Each number is 128 + 24 x the weight over the matrix's rms, rounded and kept within 0 to 255. Layers, rows and columns count from 0.

# layer 3 MLP down, 512x2048, rms 0.041, rows 337-361, columns 512-639
[[108 127 160 139 103 105 143 109 118 117 109 107 137 120 110  87  85 102 132 120 159 102 132 155 122 141 154 122 116 136 116  96 136 167 120 137 106 121 104  98 176 154 156 135 105  99 126 125 125 116 129 125 131 115 173  96 138 134 124 141 116 118 160 151  85  96 125 181 146  85 129  91 122 106 146 137 122  96 132 139 167 136 116  78  76 121 120 106 118 122 117 126 147 113 138 135 115 120  64 137 125 132 146 102 109 110 120 148 100  90 135 112 129 134 130 141 138 160 114 116 123 139 140 145 138 117 135 141]
 [143 150 126 160  83 132 102 157 127 145 138  88 163 132 133  87  97 141 149 151 130 149 134 138 131 106 107 130 115 167 160 139 108 126 126 115 132 120 129 145 165 126 113 131 129 151 133 160 121 124  93 180 152 112 136 166 152 157 128 138 147 118  94  86  90 136  92 144 137 122 153 108  99  92 121 105 174 150 127 112 108 100 114  96 106 137 139 148 152 169 109 146 159 122 128  36 121 137  88 138 145  87 100 146 106 161 126  99 124 137 143  69 142 134 150 128 169 133 158  89 139 150 111 117 136 104  95  76]
 [140 115 174 111 127 128 147 136 139 204 138 124 175 116 130 121  84 153 113 139 167  74  99 141 105 102 150 141  82 127 124 123 112 160 117 134 138 125 125 137 123 146 142 103 141 136  64 135  94 105 121 135  97 165 124 131 154 128 118 124 115 128  63 149 128 147 126 176 110 120 139 132 132 120 100 184 128 129  98 101 188 109 161 153  97 112  90  99 129 116 141  86 148 212 105 181  77 128 116 119 135 113 113 112 127 163 154 101 139  86 117 169 117 144 149 135 155 142 147 133 168 159 165 102 144  89 122 164]
 [142 169 117 117 114  97 108 120 107 119 108 164 167 127 127 154 157 144  91 161 120 113 144 134 130 107 128 175 135 158 127 141 167 143 159 136 108 106 107 112 136 127 154 101 138 126 104 151 135 128  91 147 165 172  84  97 109 127 120 155 130  97  76 135 109 151 104 133 116 103 142 136 131 133 152 162 121 122 125 103 131 160 134 157 121 147 118 143 100 168 155 136  88  90 140 120 148 107 146 154 108 159 134 130 137 107  80 146 136 151 140 151 116  81 167 138 134 134 144 105 136 108 113 145 165 136 134 131]
 [128 117 118 160  98 114 152 188  81 157 131 109 113 150  97 165  92 153 176 130  96 148 133 110 143 122 119 112 145 137 149 139 136 148 123 141 130 126 114 171 130 164 133 179 153 124 146 145 117 162 112 153 153 150 127 149 118 115 166 126 120 134 102 128 127 159 115 108 132 107 128  96 105  98 121 131 120 136 113 159 106 135 120 127 124 137 112 141 122  61 141 115 114 144  82 125 140 146 103 119 131 118 115 165  88 121 126 128 141 158 149 111 133 121 146  96 148 146 149 137 166 122 146 125 100 142 145 136]
 [138 105 107  90 162 110 131 127  78 168 152 150 109 108  92 133 115 113 114 138 141 118 134 114 133 156 153 118  84 140 134 126 123 152 129 128 122 137 137  80 109 100  78 131 120 152 111 147 131  84 186 168 120 137 129 150 174 146 134 116 109 118 165  98 155 152 118 116 153 104 137 153 155 147  95 103 161 142 147 171 153 106 128 114  98 126 127 126 116  88 139  96 100  89 151  78 112 114 118  97  91  64 137 153  79 127 118 118 133 132 130 150  84 137 139  94 132 141 109 127  99 156 124 151 154  83 105 102]
 [128 137 104 139 127 127  85 111  73 110 151 140 151 116  96 111 105 136 111 128 119 118 132 126 112 137 105 120 126 122 104 110 139 129 150 106 115 163 102  90 126 103  97 170 126 132  65 115 164 104 146 144 115 147 127 189 133  90 105 126 135 121 149 129  93 137 157 122 137  99 145 153 134 148 145  87 117 162 109  97 100 167 141  95  90 111 112 132 147 120  84 109  92  98 128 147 179 122 121 123 101 117 126 154  89 140 171 149  84 132 149 117 111 136 135 116 101 107  70 110 122 107 123 156 162  86 152 167]
 [118 124  93 138 118 163  99  60 165 143  91  76  91 109 157 111 129 115 120 143 103 112 118 127 151 137  99 103 132 122 124  78 132 133  89 125 128 136 167 128 106 114 146 118  95 131  93  90 165 137 138 129 124 109 144 155 160  74 102 148 155 115 116  97 118  98 104 138 109 146  94  99 126  88 160 157 167 163 165 134 119  88 107 134  87 113 152 113 138 116 153 132 132 117 127  91 133 124 136 123 141 128 114  99  99 134 133 118 148 112  99 126  93 151  93 124 131 123  64 136 102  77 138 107 121 181 159 148]
 [146 136 144 163 131 136 164 127 156 126 136 141 111 131 118 191 191  89 130 130 104 158 171 104 130 133 149 110 115 140 135 156  88 135 163 132 163  72 131 105 105 164 146 132  94 110 139 145 135 154 155 127 116 143 153 199  92 162 126 137 129 143 131 129 121 110 109  95 124 116 157 112 139 135 148  72 153 127 138 139 118 133 127  99 121 113  97 155 121  86  84 112  72 131  99 143 141 115 101 146 131 160 128 137 166 122 126 138 117  65 171 146 127  76 121 146 106  96 131  79 137 178 140 161 128 116 156 155]
 [119 101  80 115 113 137 107 119 166 144 110 156  87 127  86 125 126  58 118 128 142 144 176 121 104 127 149 140 119 148 121 134  82 101 130 155  91 126 117 134 106 138 161 115 105 117 153 113 144 176 130 121 132 137 152 116 135 127 109 160 148 107 145 144  95 154 127 113 114 114  69 138 105 124 114 138 141 121 150 130 104 163 133 119 132 157 165 133 132 164  90 127  94 102 143 138 134 146 139 139 155 135 128  88  82 128  92 133 126  99 108 127 153 158  93 103 145 146 113 127  92  97 115 156 100 140 107 188]
 [145 126 145 123 141 153 164 101 159 171 120 140 117  44 131 120 143  63 165 124 151 139 113 131  96 106 129 101 112 153 131 122 176 159  99 111 112 102 134 147 124  77 110 168 148 155 152 116 156 130 142 132 135 158 150 108 119 114 149 116  89 135 106 154 132 133 157 118 141  63 116 127 157 134 116 157 118 105 112  76 110 121  96 133 127 152 171 123 130 145 105  93 141 106 122  36 110 121  85 118 112  95 122 135 116 127 172 168 120 109 113 138 158 142 117 108 174 131 128 103 105 121 107  94 128 119 160 124]
 [147 145 107 114 150 147 137 110 115 130 112 154 117  87 147  89 184 129 131 153 155 121  96 135 115 117 115 133 178 123 115 125 140 130 120 135 128 159 139 122 146 131 127 144 153  92 100 166 147 144  78 102 112 114 133 203 117 128 154 103 147 158 104 149  51 108 128 143  93  86 119 111 105 114 128 113 164 100 106 124 126 120 104  97 135 149 157 122  77 142  77 146 159 108 130 161 132 132 129 117 128 130  92 110 106 106 111 108 155 165 118 146 134 126 114 140 127 129 139 109 114 138 128  96 119 128 132 129]
 [ 86  90 149 104 160  76  91 149 137 114 119 108 128 145 156 125 144 113 142 164 127 135 127  90 143 146 131 114 121 144 100 119 109 116  83 120 109 178 113 110  97  98  95 152  97 130 117 141 157 175 124 109 168 122 105 123 123 100 151 126 123 127 117 136 153 178  75 100 131  92 108 124 171 134 128 166 117 136 149 124 109 145 122 161 114 121 131 143  96 158 127 172 144 160 124 164 142 153 129 100 154  91 107 136 111 126 123 136 115 105 116 107 169  79 108 168 133 146  85 126 171 154 131 118 147  90 107 154]
 [134 132 139 138 154 125 144 122 126 132  76  81  99 161 116 109 140 139 167 119 123 122 148 118 101 121 123 121 135 162 144 107 124 111 147 129 106 140 133 109 185 130 131 134 113 121  99 118 134 145 141 136 169 178  97 132 138 141 163 167 145 140 106 109 115 127 112 129  81 142 121 100 104 142 147  79 126 133 123 104 139 158  92 169 167 117 130 120 163 152 129 124 156  97  88 120 132  96 123 161 152 105 125 158 150  90 104 102 123 138 143 119 156 143 101  60 127 138 108 143  97 171 130 122 106 119 115 153]
 [146 118 114 161 132 116 176 127 142  98 145 132  96  87 148 141 151 132 134  92 118 132 134 148 114 140 149 153 106 109 128 104 135 114 142 107 122 103 146  88 114 134 106 125 109 120 170 139 155 144 160 146 112 107  92 216  86 138 134 139 150 133 136 131 117 115 183 138 126 153 122 160 144 124 129  91 120 116 118 148 118 138 143 136 138 128 130 137  99 111 144 115 141 140 125 133 157  81 160 120 113 131 139  91 109 117 135 115 136 124 143 148  48 122 138 125 164 169 115 129 110 129  80 119 105 130 155 114]
 [121 110  94  87 142 168 117 143 139 161 141 149 132  72 156 176 119 124 105 119 124 153 115 140 120 126 123 162 146 107 120 115 136  99 179 166 144 122 152 115 144 152 136 184 139 107 137 178 124 127 122 129  96  87  92 110 180 109 111  89 110 132 152 156 135 139  91 122 159 150 101 102 103 149 157 144 105 140 130 116 112 164 119 140 120 165 109  98 147 109 165 130 184 142  95 125 162 124 143 129  96 112 152 120  70 137 126 144 118 149 116 142 133  89 126 101 150  96 121 181 128 111 128 169 157 142 139 155]
 [123 132 103 140 136 116 150  79 140 200 105  20 117 131 143 120 133 122 159 169 157 161  95 100 119 141 148 134 135 114 120 148 136 134 117 107 102 101 150 179 130 115  90 155 143 150 130 115  83 109 121 155 125 125 128 160 130 127 108 121 115 137  96 136 148 160 132 108 159 143 102 118 133 127  96  96 110 109 119 135 120 127  95 101 106 135 138 119 137 164 113 141 118 154 126 129 141 153 100 130 109 128 110 141 118 126 147 107 123 125 127 151 135 101 150 170  74 137 133 109  89 104 143 124 158 149 112  88]
 [118 160 157 105 135 101 155  93 117 124 149 148 142  98 145 152 121  99  98 134  60 133 147 148 121 130 124 126 126 142 112 141 144 128 121 145 118 110 168 123 122 182 142 178 126 128 128 148 103 108 180 135 127 154 114 142 145  99 125 124 121 119 156 139  72 121 149 162 149 153 156 118 143 134 141 116 104 142 106 131 165 125 110 140  97 131 136 120 103 155 107 112 154 129 122 146  92 101 138  57 127 137 158 152 125 182 131 108 150  87 113 146 126 125 108 185 125 164 139 135 107 123 150 144 138 123 116 117]
 [118  74 176 121  93 123 114  77 204 120 158 180 126  99 155 119 131  73 135  85 114 132 142 115 138  94 110 133 127 114 162 121 115 127 101 109 163 133 133 117 113 124 128 102  90 140 147 126  93 142  98 116 155 160 130 114  98 134  70 150 132 130 116 141 160 131 144 108 144  92 104 128  94 150 128 118 122 130 108  61 132 120 152 108 113 102 130  75 138 162 131 120 114 108  91  89 131  94 160 120 125  85 172  60 148 159  94 117 129 100 134  84 113  79 154 130 152 156 128 170 106 117 132 111  84  85 123  93]
 [108 111 137 100 124 154 153 126 127 140  81 126 107 121 161 121 147  94  95 131 143 140 147 170 117 118  80 154 123 109  74 123 141 124 155 134 120 158 101 117 160 149 140 138 141 134 116  69 149 142 136 131 142 125 147 101 140 107 158 134 113 112 120 166 148 144 145 133  88 116 111 114 167  90 128 155 110 157 157 104 155 162 134 120 132  98 130 152 131  99 102  94 133 168 153 152 104 177 115 125 119 136 129  87 153  96 129 135 120 143 115 144 139 113 127 118 121 150 126 158 122 123 137 125 117 103 148  98]
 [174  99 163 107 170 169 132 137 153 183 115 117  72  91 146 162 112 127 125  83 124 172 119 119 129 152 106 120 118 114 148 108 178 146 158 113 159 142 162 102 144 123 147 111 162 124 116 148  79  40 126  97 119 153 136 173 128 132  89 113 105 159  98 118 114 126 124 119 160 169 123 168 123 137  82 136  83 139 119 142 130 142 135 132 119  96 110 110  78 132 136 108 130 173 106 166 129 110 131  99 156 158  88  94 174 113 109 127 102 103 110  95  91 109 149 144 153 129 143 138 128 107 163 122 119 134 104 113]
 [ 99 117 113 128 124 114 124 107 141 167 160 194 131 153 137  93 159  50 126 110 153 100 152 123 137 130  97 144 142 142  82 109 137 121 119 105  97  92 121 120 128 101 121 136 145 126 117  98 136  98 109 163 131 137 137 159  88 128 142 109 171 115 130 111 152 100 118 100 105 122 111 146  66 156 146  73 136 146 133 115 117 146 137 115 181 127 143 105  98 106 109 111 117  80 129 134 132 133 142 106 131 116 132  93 121 124 125 108 124 188 152 116 120 140 142 117 135 127 126 122 137 160 135 168  91 153 149 173]
 [112 108 116 112 153 150 114 118 135 130 129 136 168 126 106 131 114 129  97 120 144 118 141 152 159 132 119 127 158  94 141 137 131  97 149 136 177 128 114 152 162  98 103 132 158 114 135  86 158 164 151 129 102 113 118 158 112  95 144 126 112 184  89 110 180 135 120  66 142 148 144 120 148 115 116 153 108 109 124 122 110 174 125 108 145 123 136 133 178 107 153 135 165 148 108 113 145 110  94 166 116 123 127 118 124 129 127  96 120 196 131 120 125 137 164 106 150 115 139 121 122 131 132 119 108 128 108 149]
 [167 153 117 137 119 112 121 136 146 121 113 133 131 123 103  95 125 108 157 106 137 132 173  90 134 102 157 147  97 124  91 144 112 134 124 127 113 152 147 127 131 130 100  95 133  80 123 157 150  47 114 122 152 149 107 149 106 134 142 140 165 158 164 154 130 151  98  57 135 154 153 123 171 136 116 125  78 122 107 145 113 151 137 124 136 126 130 152 131 131 129 139  64 102 132 161 136 159 149  99 144 121 171 150 145 103 156 105 154 135 107 156 118 100 119 122 152 102 135 166 155 145 127 136 124  91 153 140]
 [129 137 156 156 126 132 127 147 107 138 131 157 126  82 131 110 131 121 192 154 163 128 130 170 107 145 141 123 105 126 136 109  95 124 149 188 191  98 158 118 144 145 118 121 159 138 158 126 151 128 139 116  91  85  95 185 143 127  97 138  95 168  89 136 120 144 111 107 148 174 128 147 122 124 137 100 130 131  89 155  98 118 141 131 134 136  93 127  87 146  93 137 119 126 118 185  91 104  97 115 138 181 130 114  97 148 133 130  92 165 119 125 140 160 145 101 154 135 100  97  70 115 107 119  58 108 121 114]]